From a checkpoint of a small transformer trained on Wikipedia.
Size: 12 layers, width 160, 5 heads of 32, MLP 640 tanh GELU, vocabulary 4096, 4.37M parameters.
Each number is 200 + 30 x the weight over the matrix's rms, rounded and kept within 0 to 999. Layers, rows and columns count from 0.

# o: layer 4 attention output (transposed), 160x160, rms 0.0678, rows 145-159, columns 0-79
# v: layer 4 attention value, 160x160, rms 0.077, rows 146-159, columns 0-79
# up: layer 4 MLP up, 640x160, rms 0.109, rows 0-27, columns 0-79
# down: layer 4 MLP down (transposed), 640x160, rms 0.0933, rows 0-27, columns 0-79
o145,221,225,220,210,207,192,216,163,210,206,195,213,133,202,207,195,137,172,227,203,176,160,203,213,193,208,192,189,189,217,198,243,182,171,270,245,187,208,210,222,221,193,211,172,184,183,258,209,232,193,151,144,160,221,202,168,165,166,196,228,177,182,195,190,193,220,170,201,252,183,195,205,211,218,132,176,123,195,197,235
v146,132,173,208,198,189,195,234,213,210,179,157,256,221,246,210,195,158,166,166,159,206,169,177,144,156,190,202,214,198,139,210,200,178,198,233,208,181,251,233,162,201,239,225,224,223,237,187,186,187,205,231,196,224,154,228,197,181,184,216,189,227,227,228,221,200,235,187,241,246,160,238,207,245,183,181,266,175,229,161,155
o146,230,185,182,199,184,178,151,178,244,219,265,206,147,137,147,165,220,195,216,204,215,197,169,247,211,199,167,207,203,229,171,197,245,201,207,243,246,211,195,217,259,230,188,215,199,195,224,196,162,171,195,184,166,245,190,211,160,218,175,233,185,226,175,201,202,183,179,175,235,197,198,169,163,202,186,189,253,202,192,236
v147,255,230,246,292,202,218,132,240,192,192,230,238,230,235,172,227,203,212,224,215,161,169,206,167,175,196,193,233,159,193,127,175,208,192,214,188,182,254,181,189,226,208,211,176,154,213,218,200,195,178,151,200,218,226,206,190,153,176,182,198,182,214,175,169,178,192,178,176,176,263,187,230,214,221,171,190,226,220,164,156
o147,208,188,161,174,195,187,216,187,254,237,153,209,179,183,251,236,191,185,172,188,195,237,178,203,178,213,201,146,218,238,170,234,204,215,198,233,248,211,193,188,193,209,186,176,268,173,222,205,191,173,206,166,208,194,196,260,228,235,202,221,187,172,214,185,235,234,204,181,208,140,204,214,225,189,158,213,220,239,213,229
v148,243,207,217,161,183,231,251,179,234,209,225,189,192,192,205,163,203,216,210,186,216,179,235,213,202,205,235,196,206,203,238,253,193,204,180,161,194,196,180,213,192,191,213,205,235,159,212,148,166,170,192,205,260,152,162,158,231,176,210,259,204,157,224,166,215,224,232,200,233,203,216,227,187,218,203,205,162,213,210,147
o148,167,207,233,168,218,222,169,232,188,174,206,179,263,205,264,206,197,197,157,212,214,166,201,171,202,170,221,219,194,229,214,186,183,217,173,169,228,214,197,180,176,219,244,240,199,183,173,229,197,242,206,225,168,143,229,198,219,216,201,148,162,228,199,200,191,219,176,187,124,236,207,185,218,205,288,242,214,169,222,211
v149,275,192,189,153,193,193,204,241,233,192,244,188,202,222,180,268,218,166,205,147,215,202,255,225,198,177,155,176,140,167,255,250,182,209,150,172,245,210,203,155,187,203,167,183,251,208,177,155,169,169,157,201,289,214,209,200,206,202,134,234,153,165,162,232,190,220,242,185,205,168,231,222,205,179,153,244,208,180,154,150
o149,166,228,212,166,179,190,191,215,183,168,240,176,199,215,263,192,170,196,225,242,248,189,198,240,286,178,224,193,224,266,173,253,151,217,231,199,183,213,195,199,205,200,230,233,147,183,198,277,255,245,251,230,161,186,224,146,212,194,214,199,181,199,269,210,148,222,189,220,202,241,187,178,204,234,184,228,167,214,186,243
v150,169,199,205,195,150,185,210,212,207,209,194,229,221,205,195,219,239,220,254,209,203,180,187,207,174,178,232,165,234,229,183,187,189,201,283,149,209,214,188,217,197,142,234,207,174,206,183,188,168,171,230,205,203,204,180,210,221,251,233,179,215,153,203,193,208,188,191,162,235,203,187,190,166,183,207,206,252,215,220,207
o150,156,200,185,196,273,241,147,236,207,191,195,202,244,194,176,210,209,177,188,248,170,164,227,151,232,199,186,235,188,207,184,233,160,184,161,202,204,195,212,187,163,232,190,195,269,158,192,185,175,190,182,226,195,146,220,238,189,190,153,198,223,222,142,187,227,200,216,176,152,211,243,212,209,170,238,227,203,200,191,175
v151,240,168,161,179,198,179,231,192,194,240,180,263,179,217,188,233,218,232,209,151,211,158,220,214,203,181,203,185,217,156,230,159,132,215,160,218,197,225,221,199,210,198,245,171,163,190,157,182,194,204,191,179,206,180,184,166,166,159,196,199,253,262,211,237,147,202,248,202,210,189,223,222,132,208,219,220,147,180,189,177
o151,209,195,299,193,163,156,187,225,227,205,239,178,207,179,180,169,158,179,189,214,197,204,194,201,217,148,228,234,196,178,179,235,229,223,258,247,214,225,148,212,204,172,190,228,216,180,235,216,220,206,175,180,139,197,231,219,207,251,200,293,137,210,197,200,224,239,189,177,196,241,191,217,165,226,193,211,236,233,194,186
v152,223,165,237,258,225,168,185,162,231,239,166,199,207,240,190,211,214,207,199,203,196,213,206,144,170,208,248,203,201,258,172,203,218,218,207,144,215,224,232,227,171,236,170,218,171,193,228,197,163,241,202,219,183,260,200,228,194,210,215,181,171,230,214,181,223,178,215,192,172,206,145,208,204,189,201,179,181,184,180,185
o152,190,183,174,182,238,235,138,204,189,213,178,231,187,229,214,238,142,201,170,199,97,218,252,195,237,190,237,192,223,175,179,157,167,233,176,193,196,182,188,204,162,175,168,187,211,185,183,175,189,200,242,175,205,155,212,163,189,159,195,172,202,191,143,218,228,199,206,218,196,240,209,185,184,217,204,212,218,235,236,165
v153,173,209,214,218,197,197,190,160,204,167,135,198,211,187,222,154,220,238,229,236,207,210,161,191,216,203,214,272,240,148,147,177,185,177,264,169,221,240,178,178,237,222,225,180,196,205,180,239,193,202,227,184,200,296,180,194,273,193,252,229,199,231,198,180,186,224,220,237,207,201,231,180,234,146,189,215,217,215,257,187
o153,204,147,193,180,273,222,166,195,194,198,212,206,192,231,173,207,209,165,195,172,212,163,229,122,111,197,150,127,200,204,227,205,222,169,203,189,185,195,200,209,219,209,211,196,261,215,176,154,184,200,192,233,189,194,164,252,171,216,183,162,204,205,197,191,201,158,152,164,185,165,230,185,206,200,218,163,233,204,214,210
v154,192,170,199,249,218,237,221,157,254,182,236,209,241,175,169,187,198,188,226,184,188,230,157,173,194,192,251,252,206,183,83,212,208,233,248,203,200,236,207,211,182,182,199,210,216,228,185,201,239,199,190,240,252,244,197,192,256,237,166,180,218,205,206,213,186,215,169,180,174,182,204,216,180,192,179,177,249,171,223,260
o154,201,190,143,200,197,267,191,238,195,166,220,173,174,244,226,227,181,190,259,170,192,203,175,167,239,178,187,174,173,215,240,160,214,171,134,176,193,143,194,194,202,210,143,216,219,170,266,212,173,200,228,203,212,174,205,203,196,190,201,180,242,195,224,187,208,202,216,162,218,204,214,167,190,199,209,195,202,212,173,175
v155,238,211,249,197,221,150,199,231,171,209,246,182,203,219,161,229,203,210,135,231,211,207,178,249,183,208,173,182,209,204,276,207,201,201,190,197,211,203,179,206,182,222,244,180,265,189,213,219,188,181,166,226,163,238,218,177,227,197,176,165,225,160,168,162,161,197,172,209,211,166,165,249,164,218,239,182,152,229,197,197
o155,192,209,192,214,136,207,177,237,197,192,201,213,192,176,230,203,167,222,256,280,230,186,178,222,247,207,219,198,205,203,201,239,242,261,200,207,190,172,224,220,211,175,206,213,139,199,240,172,234,230,213,205,254,169,196,155,238,248,188,163,203,218,197,219,242,218,230,217,192,198,150,156,206,208,151,210,212,209,211,190
v156,167,202,155,212,220,226,204,200,247,185,190,161,180,166,264,201,185,224,153,200,204,176,197,190,239,190,215,195,211,179,107,140,203,166,201,221,159,172,206,179,169,227,215,214,150,185,217,212,189,201,166,201,167,212,211,199,211,213,177,232,274,247,188,157,257,169,210,184,169,264,238,186,229,177,167,129,250,173,183,202
o156,207,200,201,183,214,194,230,187,177,177,184,249,209,262,162,186,221,196,206,106,206,209,190,168,144,167,203,141,179,205,199,176,264,172,162,217,231,203,216,165,223,175,151,160,220,207,218,243,183,216,191,232,236,225,150,202,203,204,243,236,193,160,206,203,191,237,181,243,232,132,250,221,214,236,216,185,203,222,191,169
v157,184,200,217,140,198,172,212,216,222,186,233,151,172,182,215,227,242,190,218,260,271,205,138,170,195,196,237,158,238,224,210,180,170,220,185,217,217,191,225,207,184,172,232,194,237,193,153,184,221,295,240,205,89,162,233,228,210,229,195,178,239,206,230,194,155,161,246,197,228,177,213,215,165,240,191,200,214,223,212,215
o157,214,236,235,193,202,198,206,246,236,180,159,182,225,219,223,172,154,222,204,197,197,194,235,187,188,192,223,206,210,193,181,201,235,182,186,183,193,228,182,213,169,163,175,157,215,204,199,256,170,172,186,208,239,148,219,167,220,233,212,237,206,173,139,236,211,186,225,198,115,255,226,200,229,146,232,188,180,202,224,161
v158,183,235,178,251,171,190,160,208,256,231,262,141,191,196,221,185,237,110,210,276,168,206,217,200,194,212,187,217,188,176,166,220,244,202,261,186,174,227,183,183,216,151,211,203,185,149,199,182,201,173,239,208,207,214,169,211,203,205,202,212,215,230,181,191,235,221,156,144,212,210,159,173,183,146,174,194,200,217,231,254
o158,171,186,195,202,275,226,212,186,150,168,156,217,249,231,201,208,215,216,149,197,205,255,212,203,186,192,167,168,187,186,238,149,179,188,191,211,178,135,246,190,189,216,203,153,232,236,192,202,193,168,182,205,204,204,195,230,146,176,175,167,202,191,192,236,255,209,231,214,160,213,227,238,181,230,255,192,214,205,180,205
v159,216,143,198,176,236,173,219,190,218,226,182,176,182,215,180,175,214,203,216,133,176,158,141,224,172,203,160,230,185,141,248,227,184,222,173,198,210,234,192,208,228,210,180,142,212,195,183,240,194,227,203,181,157,173,172,216,155,202,223,230,202,159,197,212,171,178,203,205,270,183,173,250,172,177,218,189,206,186,217,259
o159,231,224,191,184,164,179,152,253,173,194,230,200,192,153,233,211,191,225,171,210,238,210,210,205,248,170,266,213,236,254,179,234,171,171,246,181,186,225,200,195,181,178,190,229,217,208,206,181,154,228,218,189,247,162,189,211,238,212,202,192,195,219,160,165,219,221,199,187,133,246,147,157,200,230,209,214,189,219,233,191
up0,228,220,206,213,167,222,207,157,198,242,240,160,202,197,191,241,207,144,214,189,182,186,183,163,200,158,212,181,176,177,233,203,220,184,164,196,209,200,209,211,192,146,236,134,187,238,204,189,216,146,211,218,185,206,208,259,157,151,183,195,165,188,152,219,176,209,236,180,246,232,181,175,279,166,212,174,243,230,205,190
down0,202,190,188,167,223,192,256,214,114,219,207,209,188,218,213,193,139,189,232,206,213,218,181,176,231,158,175,149,172,165,173,210,210,211,212,201,181,224,190,240,219,223,249,189,194,201,228,201,220,183,192,232,237,171,180,231,210,212,232,179,199,163,197,163,223,242,145,230,182,267,221,178,122,160,224,194,178,164,190,181
up1,244,211,182,221,205,195,219,184,215,208,178,189,165,220,202,236,182,236,210,202,188,161,132,209,278,177,183,239,211,175,223,258,191,204,204,216,187,226,188,178,205,195,233,165,209,191,165,233,172,182,175,200,222,211,220,190,213,182,175,218,162,179,207,177,163,232,183,203,197,188,200,238,203,224,204,218,206,223,217,181
down1,238,186,226,233,170,172,200,217,182,205,184,144,163,231,220,177,163,193,186,193,251,142,139,210,276,123,197,185,187,202,208,218,179,207,176,216,191,210,193,146,187,212,219,196,180,172,190,216,187,190,218,210,172,194,247,260,229,165,224,159,213,153,193,208,169,206,202,193,173,165,211,289,212,213,240,215,220,173,192,218
up2,227,171,173,212,195,192,170,224,210,200,151,206,178,175,181,225,184,187,186,196,224,166,188,244,219,167,206,131,222,182,226,199,242,181,154,253,182,147,209,157,192,210,217,234,232,212,212,210,175,180,200,198,205,213,279,184,207,151,204,160,216,179,190,208,143,224,193,160,194,146,248,202,202,197,169,208,208,178,174,207
down2,196,187,221,210,182,207,226,172,192,237,186,207,218,156,210,193,198,197,197,172,204,186,237,133,198,191,182,217,201,213,209,179,206,193,217,195,243,191,197,198,224,231,188,198,212,206,201,190,184,218,174,188,175,198,188,207,180,196,201,218,272,206,223,195,222,206,198,266,215,194,173,191,221,170,184,180,184,179,172,173
up3,174,171,129,204,148,215,159,190,207,172,242,156,181,241,256,159,192,203,182,286,163,129,205,213,193,205,243,219,224,177,169,206,155,228,189,232,207,182,195,176,159,233,222,181,198,198,208,241,143,224,234,161,205,177,262,201,197,229,203,162,197,213,182,160,181,165,194,234,263,209,211,176,212,216,190,201,212,202,211,229
down3,175,245,185,225,203,225,240,194,162,164,176,179,184,193,232,164,210,235,191,183,168,187,162,233,125,246,163,156,203,212,179,196,172,218,209,241,222,213,179,195,182,203,226,144,200,234,232,198,213,222,180,191,176,164,201,221,172,161,159,158,168,248,218,233,188,219,203,226,256,204,216,238,228,153,221,200,210,233,198,223
up4,187,255,170,221,189,182,120,202,188,237,224,230,150,201,242,242,171,176,184,171,178,226,191,200,234,204,182,192,179,204,224,212,230,162,207,239,236,233,174,166,139,234,190,180,179,217,197,208,165,195,199,228,179,197,202,202,161,162,195,201,194,197,197,195,177,172,159,191,170,225,199,213,173,213,201,189,181,223,177,197
down4,211,206,239,191,227,225,237,171,217,185,197,151,165,231,166,176,226,222,214,199,254,193,180,218,231,229,189,215,223,182,179,161,161,191,190,201,199,211,209,179,193,207,174,194,181,194,197,178,193,181,177,151,200,203,212,186,217,194,224,210,232,226,186,248,210,253,253,187,217,212,153,182,186,219,175,240,203,206,198,244
up5,217,166,192,148,208,184,169,179,208,222,185,221,226,268,199,226,171,225,263,211,206,170,244,182,163,118,170,199,161,235,176,171,178,192,246,223,174,235,202,230,183,183,192,148,166,203,199,147,238,152,227,229,202,191,166,236,188,214,241,164,141,212,236,223,234,186,198,186,206,227,255,174,171,186,224,199,256,166,184,209
down5,188,193,212,213,211,212,190,208,178,168,192,187,195,184,182,234,184,163,179,165,208,205,128,218,210,226,171,158,197,176,253,236,223,169,170,132,265,212,163,180,222,210,163,193,204,227,202,231,208,202,196,179,192,189,217,230,228,209,176,210,197,181,201,167,225,284,192,174,178,192,223,217,212,138,216,220,164,215,183,160
up6,226,173,224,246,204,185,148,239,242,217,211,192,199,221,249,262,188,181,192,153,228,166,226,191,199,208,175,170,188,254,190,199,175,157,214,223,160,230,197,166,162,178,244,249,216,207,180,162,149,230,176,240,156,236,246,229,218,178,223,246,204,234,200,184,220,231,168,199,189,211,247,188,198,242,143,203,226,147,151,190
down6,223,232,207,221,168,191,233,147,183,218,153,182,176,215,168,191,211,246,223,222,131,258,219,220,221,190,155,181,212,208,199,176,190,218,182,197,209,198,163,155,227,207,147,270,209,252,184,192,164,155,188,177,205,154,195,218,202,200,209,203,175,185,258,168,245,227,184,223,185,221,249,185,177,173,215,251,215,229,197,192
up7,193,179,183,233,124,182,247,210,224,208,224,141,199,216,214,246,197,233,186,190,215,108,188,157,218,216,147,199,229,243,159,208,132,238,215,199,222,199,140,183,200,233,214,152,179,186,202,184,185,186,258,213,185,241,216,243,160,213,220,191,171,141,180,207,221,181,217,140,245,194,198,219,204,188,168,202,247,192,232,173
down7,214,223,116,196,182,240,229,189,219,180,180,126,190,143,231,193,235,270,178,195,165,252,237,201,256,207,238,185,149,261,138,124,193,152,182,260,216,205,249,198,230,205,250,221,151,236,152,182,187,234,221,199,208,215,229,223,187,171,253,262,137,187,202,202,199,180,168,199,189,217,213,199,127,231,186,154,216,177,209,227
up8,226,178,214,199,226,138,151,205,219,188,209,198,163,241,195,193,226,188,249,205,178,170,192,198,212,168,164,172,169,229,171,207,177,219,259,222,176,254,237,140,168,198,183,179,171,218,154,201,163,189,172,215,190,135,200,247,183,196,200,223,192,186,196,233,179,156,202,173,198,241,208,218,209,263,229,170,165,208,224,206
down8,174,228,239,237,232,201,181,236,213,130,199,233,145,262,187,172,163,162,229,146,183,177,172,140,163,223,163,220,226,216,207,174,133,192,261,175,172,218,172,190,167,216,191,157,218,215,197,256,202,218,163,217,238,174,204,237,243,209,184,156,205,206,212,171,179,212,239,136,215,212,184,172,216,232,241,224,209,196,234,197
up9,160,232,187,228,118,126,230,209,208,196,173,148,199,228,202,273,212,185,156,229,189,231,222,200,197,202,209,236,169,168,224,175,187,156,192,251,185,211,201,176,140,180,255,175,178,210,194,241,163,183,211,196,184,228,207,190,193,198,235,240,246,223,146,167,192,228,145,190,209,183,209,175,199,219,224,187,205,223,247,226
down9,185,189,190,238,177,152,180,216,185,220,207,192,183,166,204,161,208,186,184,209,180,187,177,195,218,142,225,257,203,197,195,265,210,208,161,176,227,136,189,183,246,231,176,184,178,231,156,200,210,202,213,176,169,226,157,240,194,245,250,221,200,171,241,157,207,215,233,166,192,198,183,242,182,224,187,157,249,205,239,260
up10,202,169,182,187,176,155,223,165,154,223,247,144,225,177,186,200,188,260,202,182,176,167,201,200,184,212,164,195,178,237,210,227,187,249,202,195,216,237,221,218,221,241,277,220,124,168,166,274,132,218,196,185,194,161,210,218,155,214,198,177,204,212,218,165,214,208,217,222,199,230,190,224,209,199,153,185,202,170,221,195
down10,231,233,185,224,170,204,191,224,219,162,192,208,179,195,256,182,216,227,187,207,187,209,173,175,218,245,187,161,169,264,162,241,223,198,203,219,232,259,210,211,141,182,128,208,219,159,187,212,213,181,204,157,231,155,215,174,230,211,181,165,142,225,226,191,263,214,201,199,212,205,133,193,209,191,208,176,224,217,147,209
up11,208,187,221,251,193,184,170,221,182,243,251,192,198,197,209,157,179,262,252,175,182,192,223,152,230,214,192,245,210,196,186,215,144,189,132,200,221,209,254,196,206,227,238,168,214,192,181,176,204,174,175,198,229,271,223,199,167,175,181,201,184,201,188,154,115,159,172,203,176,238,207,229,217,241,176,179,211,134,185,251
down11,212,206,206,169,174,233,176,180,208,232,213,197,241,215,206,183,203,164,253,235,168,180,204,233,230,120,194,203,141,198,172,183,170,223,198,171,186,184,211,209,173,200,238,175,215,134,238,148,247,227,191,198,180,208,203,201,218,238,168,225,165,206,202,225,197,132,244,250,202,217,244,259,204,190,221,210,205,178,254,173
up12,211,237,201,247,210,214,164,203,157,216,188,236,180,188,267,188,194,171,168,222,197,217,207,202,241,207,223,225,153,235,172,208,208,152,164,219,183,229,210,217,193,261,188,172,165,242,141,193,158,181,173,209,134,208,200,211,178,186,163,226,266,188,178,193,176,213,191,178,173,174,225,204,233,194,234,202,211,250,224,245
down12,144,185,174,222,211,197,202,226,211,209,171,200,191,163,147,201,209,242,207,178,198,166,209,218,197,220,195,221,208,209,193,176,134,181,196,192,209,213,209,184,196,218,214,239,222,187,183,241,212,242,206,216,184,219,218,230,178,205,212,188,174,172,221,230,185,236,199,194,230,186,166,197,99,215,181,196,222,183,187,198
up13,188,136,224,217,235,178,210,165,255,251,227,210,150,208,165,233,193,248,227,177,175,182,268,160,211,172,191,248,197,197,170,190,217,177,184,178,254,248,209,155,202,183,252,204,231,207,132,265,177,150,161,221,211,197,298,223,176,235,141,230,176,201,208,176,188,236,214,184,174,248,177,248,220,199,172,207,225,182,194,182
down13,205,194,145,181,235,169,230,176,186,206,139,130,240,197,172,221,180,185,201,181,211,204,250,193,139,173,189,161,180,189,216,120,257,241,191,185,228,223,184,152,189,184,197,187,244,193,215,164,188,227,251,214,245,164,224,273,225,193,171,257,202,129,252,203,198,175,227,232,241,205,208,216,153,223,115,191,251,258,184,175
up14,204,216,146,215,196,152,219,174,182,227,245,196,196,257,201,193,210,234,174,179,214,140,197,197,198,216,161,180,203,235,248,220,197,245,169,196,209,155,175,160,183,169,212,154,229,227,248,228,193,188,248,257,203,221,236,277,200,200,247,137,200,200,155,200,190,166,169,177,197,214,147,222,200,201,180,168,215,161,202,244
down14,191,154,184,157,159,199,160,213,217,150,239,126,178,201,181,186,194,281,178,219,213,198,212,234,196,254,144,189,243,255,207,174,162,199,181,241,204,147,192,95,238,205,176,206,201,213,185,205,214,230,252,191,136,176,195,225,155,228,207,191,180,197,191,240,213,178,213,209,174,215,194,221,228,266,248,239,222,231,226,224
up15,247,202,213,187,203,178,176,167,205,219,179,232,188,216,180,210,183,190,227,194,202,163,228,240,255,200,216,268,254,217,167,191,188,225,219,187,219,173,215,176,126,178,189,206,167,197,223,206,183,197,242,232,183,213,196,175,209,167,206,239,234,195,212,172,225,143,164,161,153,193,214,191,172,274,157,194,205,155,230,202
down15,200,229,187,198,210,269,222,175,206,201,269,202,134,195,234,196,210,159,210,209,155,227,151,194,220,223,209,153,196,194,218,215,225,211,191,209,255,188,199,176,248,190,190,190,170,201,199,216,268,195,177,222,196,199,185,191,190,220,148,210,220,148,195,168,184,207,145,209,209,220,126,204,227,191,226,225,207,208,186,232
up16,167,194,201,163,195,217,159,215,233,183,211,186,209,236,219,233,200,249,213,225,191,238,217,186,194,226,163,165,237,185,224,222,169,150,182,203,211,234,219,147,188,190,201,200,215,180,196,239,195,180,244,238,187,183,210,194,163,164,243,155,151,185,226,234,211,153,106,181,168,248,215,189,191,222,231,216,210,195,177,223
down16,181,152,169,144,191,184,215,246,196,203,229,185,214,218,234,177,226,233,241,248,204,149,216,166,208,215,177,138,200,206,207,197,222,146,234,204,200,230,254,236,214,200,150,261,200,251,210,221,173,244,228,153,173,183,175,170,140,185,254,129,173,230,164,214,200,242,180,180,222,208,235,172,190,249,167,204,158,152,182,212
up17,208,174,186,139,185,221,244,119,214,173,218,186,150,188,210,258,155,250,190,203,194,205,206,166,248,194,208,264,166,201,169,162,177,181,206,257,200,200,175,211,206,171,193,185,196,202,170,207,179,195,191,213,193,244,190,220,202,220,173,212,210,159,197,164,231,237,139,284,166,201,228,206,166,206,262,127,203,162,214,193
down17,161,221,149,204,238,234,210,237,184,163,188,273,182,238,169,194,156,181,154,213,168,208,208,176,172,193,184,203,261,190,231,195,186,196,170,243,131,226,174,226,218,208,201,240,181,188,194,163,216,209,198,213,203,200,236,221,176,196,236,165,242,187,230,221,237,140,173,154,214,234,162,209,197,196,210,205,220,227,148,202
up18,200,169,184,152,179,239,169,184,237,186,252,187,177,190,257,199,226,203,172,259,173,186,205,203,151,137,192,190,184,161,185,181,196,180,148,235,169,233,266,177,211,169,175,209,146,163,191,166,203,192,187,194,155,191,204,213,161,151,185,211,143,169,207,202,170,164,209,256,196,204,144,185,253,219,200,206,258,216,164,184
down18,162,192,145,217,210,172,244,199,206,223,165,217,159,242,221,214,184,201,220,202,201,190,237,201,212,218,207,175,178,220,240,221,248,205,170,181,168,207,185,243,207,168,225,190,218,218,227,199,204,238,208,151,238,165,197,203,180,176,150,183,230,177,201,225,206,187,194,220,150,247,233,174,208,216,206,221,258,183,168,264
up19,172,179,194,174,201,212,179,134,205,165,188,245,221,209,194,224,187,240,238,224,193,256,163,168,187,189,181,221,196,184,151,184,159,172,182,220,193,208,216,216,140,206,186,235,175,194,91,249,193,202,237,238,192,221,153,215,127,163,146,176,141,208,223,202,190,155,193,237,183,224,207,256,257,200,217,214,196,139,177,190
down19,166,164,146,200,164,186,138,186,196,226,243,215,213,224,199,262,224,193,201,183,211,210,157,173,207,151,202,193,192,205,144,186,206,234,233,186,202,196,238,190,195,201,205,164,169,148,213,204,225,225,200,214,200,252,189,202,194,186,181,216,223,204,301,272,205,206,224,205,264,255,202,249,260,179,237,216,221,171,204,198
up20,227,240,175,223,222,193,182,188,183,206,164,174,163,217,223,254,197,181,172,185,232,150,234,208,137,124,206,148,189,208,256,220,184,212,240,239,186,210,216,193,140,167,166,176,177,244,203,181,201,188,189,224,146,197,208,216,198,196,194,133,194,169,193,220,181,210,183,220,256,214,193,238,184,184,202,224,185,213,200,212
down20,195,204,224,204,227,184,174,174,180,191,226,203,219,232,212,183,165,180,214,178,212,187,160,237,243,229,197,207,173,217,204,152,167,248,196,263,173,165,221,176,186,219,204,230,225,205,209,212,218,264,156,188,192,178,242,188,218,195,204,185,233,193,242,195,196,206,226,185,224,176,238,209,168,200,196,176,241,213,215,228
up21,206,184,221,239,134,179,233,234,203,186,200,217,181,210,162,208,179,172,186,225,188,191,202,187,201,164,191,164,154,231,169,161,186,181,188,241,178,209,213,141,211,191,239,135,147,220,189,237,176,192,197,266,220,197,219,222,227,205,132,187,246,189,177,129,164,177,232,214,198,270,159,209,189,225,171,204,235,205,222,145
down21,137,127,168,214,266,168,264,205,165,203,246,212,190,258,223,220,210,176,193,211,229,212,192,212,228,185,184,173,204,232,218,182,244,203,164,178,258,180,180,200,231,167,101,174,174,228,168,197,265,232,197,198,174,217,204,260,212,141,191,215,220,222,195,205,201,152,237,141,158,217,198,216,238,172,219,249,184,206,233,203
up22,175,158,218,243,222,203,222,169,228,253,152,143,198,171,201,194,195,200,188,191,191,177,230,199,247,180,202,155,170,215,238,163,154,193,209,204,154,192,183,218,165,191,240,253,205,188,226,232,203,128,196,253,155,152,172,251,220,217,170,149,225,253,212,229,161,202,172,200,226,225,173,204,182,169,203,197,220,214,204,196
down22,176,210,164,159,199,212,204,222,170,184,199,216,231,242,195,193,157,175,174,231,174,204,213,198,211,190,225,197,228,191,210,216,270,194,174,191,170,263,188,268,201,198,260,190,215,167,183,213,237,205,148,153,212,252,229,220,204,167,195,153,182,216,186,204,176,189,190,235,203,184,199,161,255,192,215,194,176,225,167,202
up23,172,165,192,208,200,176,191,204,220,214,248,176,179,191,231,201,190,262,196,197,176,169,175,196,185,200,179,206,263,223,191,228,203,244,204,245,172,156,155,194,228,199,296,200,191,189,203,233,171,213,172,229,235,168,212,214,135,182,216,170,163,198,202,234,141,177,231,208,217,264,208,213,174,213,170,228,193,200,150,222
down23,166,237,169,188,214,244,170,162,224,150,149,143,187,228,209,244,229,240,162,260,167,233,186,202,194,195,230,194,210,204,180,206,188,207,214,203,196,182,225,196,222,189,241,217,186,220,178,149,222,213,224,137,223,196,215,217,226,166,191,171,219,225,178,193,197,207,168,192,189,149,191,140,227,189,162,241,237,222,235,199
up24,201,167,172,206,183,215,202,177,196,197,199,180,228,230,223,202,186,296,169,201,239,187,201,200,218,228,120,253,215,197,221,210,160,192,191,179,205,220,194,203,184,233,242,167,166,227,155,191,197,213,199,173,186,148,190,236,173,215,170,232,189,223,177,208,202,229,163,209,209,186,198,180,197,213,250,233,232,162,209,204
down24,155,193,200,185,181,256,211,218,182,207,216,205,192,209,175,189,233,157,214,206,173,223,193,176,181,198,251,219,199,204,164,212,217,211,214,201,243,213,162,198,210,186,199,273,204,174,216,152,201,237,190,180,176,252,201,154,206,220,192,167,250,191,195,234,209,187,201,239,168,172,213,205,191,155,213,211,164,251,174,207
up25,187,225,164,230,187,216,173,214,222,234,200,199,191,244,244,214,187,227,200,247,189,226,212,188,189,156,200,174,232,191,156,208,159,179,210,267,227,208,210,233,174,229,244,218,162,193,175,220,182,162,205,177,228,198,155,182,190,173,136,221,200,200,222,174,231,172,191,209,194,205,243,181,227,152,235,201,177,176,180,195
down25,188,177,244,206,211,202,186,228,215,210,204,165,227,224,126,250,174,187,194,217,213,167,209,214,215,201,163,245,212,189,216,207,228,255,180,171,215,178,132,157,236,249,197,253,214,147,210,186,233,195,158,224,229,269,181,215,195,198,207,186,192,233,186,241,201,190,225,220,195,194,214,181,190,208,190,206,186,191,174,188
up26,227,173,171,175,207,220,183,178,213,239,242,228,181,225,196,204,224,159,153,237,270,186,266,148,195,200,215,196,179,197,219,198,177,190,196,184,207,194,194,101,206,183,187,220,216,211,190,167,152,200,228,203,143,184,189,250,191,234,218,228,178,209,199,203,158,175,168,193,208,174,204,181,228,222,194,215,235,236,186,228
down26,193,227,223,205,174,204,180,212,246,222,227,171,216,157,223,248,216,175,134,215,205,201,165,214,206,151,136,296,139,176,198,171,217,175,166,187,175,185,232,175,246,200,236,162,175,225,211,234,202,173,155,159,222,159,218,230,198,202,205,253,225,183,198,197,193,239,213,206,190,267,203,188,162,160,210,172,242,169,165,191
up27,207,153,196,220,168,210,193,182,221,198,183,213,169,203,230,205,208,180,189,148,224,180,217,192,212,183,187,239,171,178,193,193,241,206,211,241,188,241,218,195,221,154,197,188,229,187,202,169,169,224,200,221,175,234,179,208,214,191,205,206,191,145,212,176,234,211,160,241,210,225,215,197,196,224,229,225,190,188,204,241
down27,235,208,242,201,234,245,223,175,212,214,244,226,194,188,216,188,251,176,161,144,156,217,229,198,181,175,209,209,186,159,141,213,243,204,236,195,196,194,167,246,154,217,198,211,196,153,243,183,164,183,164,170,173,215,226,199,233,232,209,201,240,201,236,227,201,164,206,243,223,275,231,174,163,164,179,218,193,249,157,222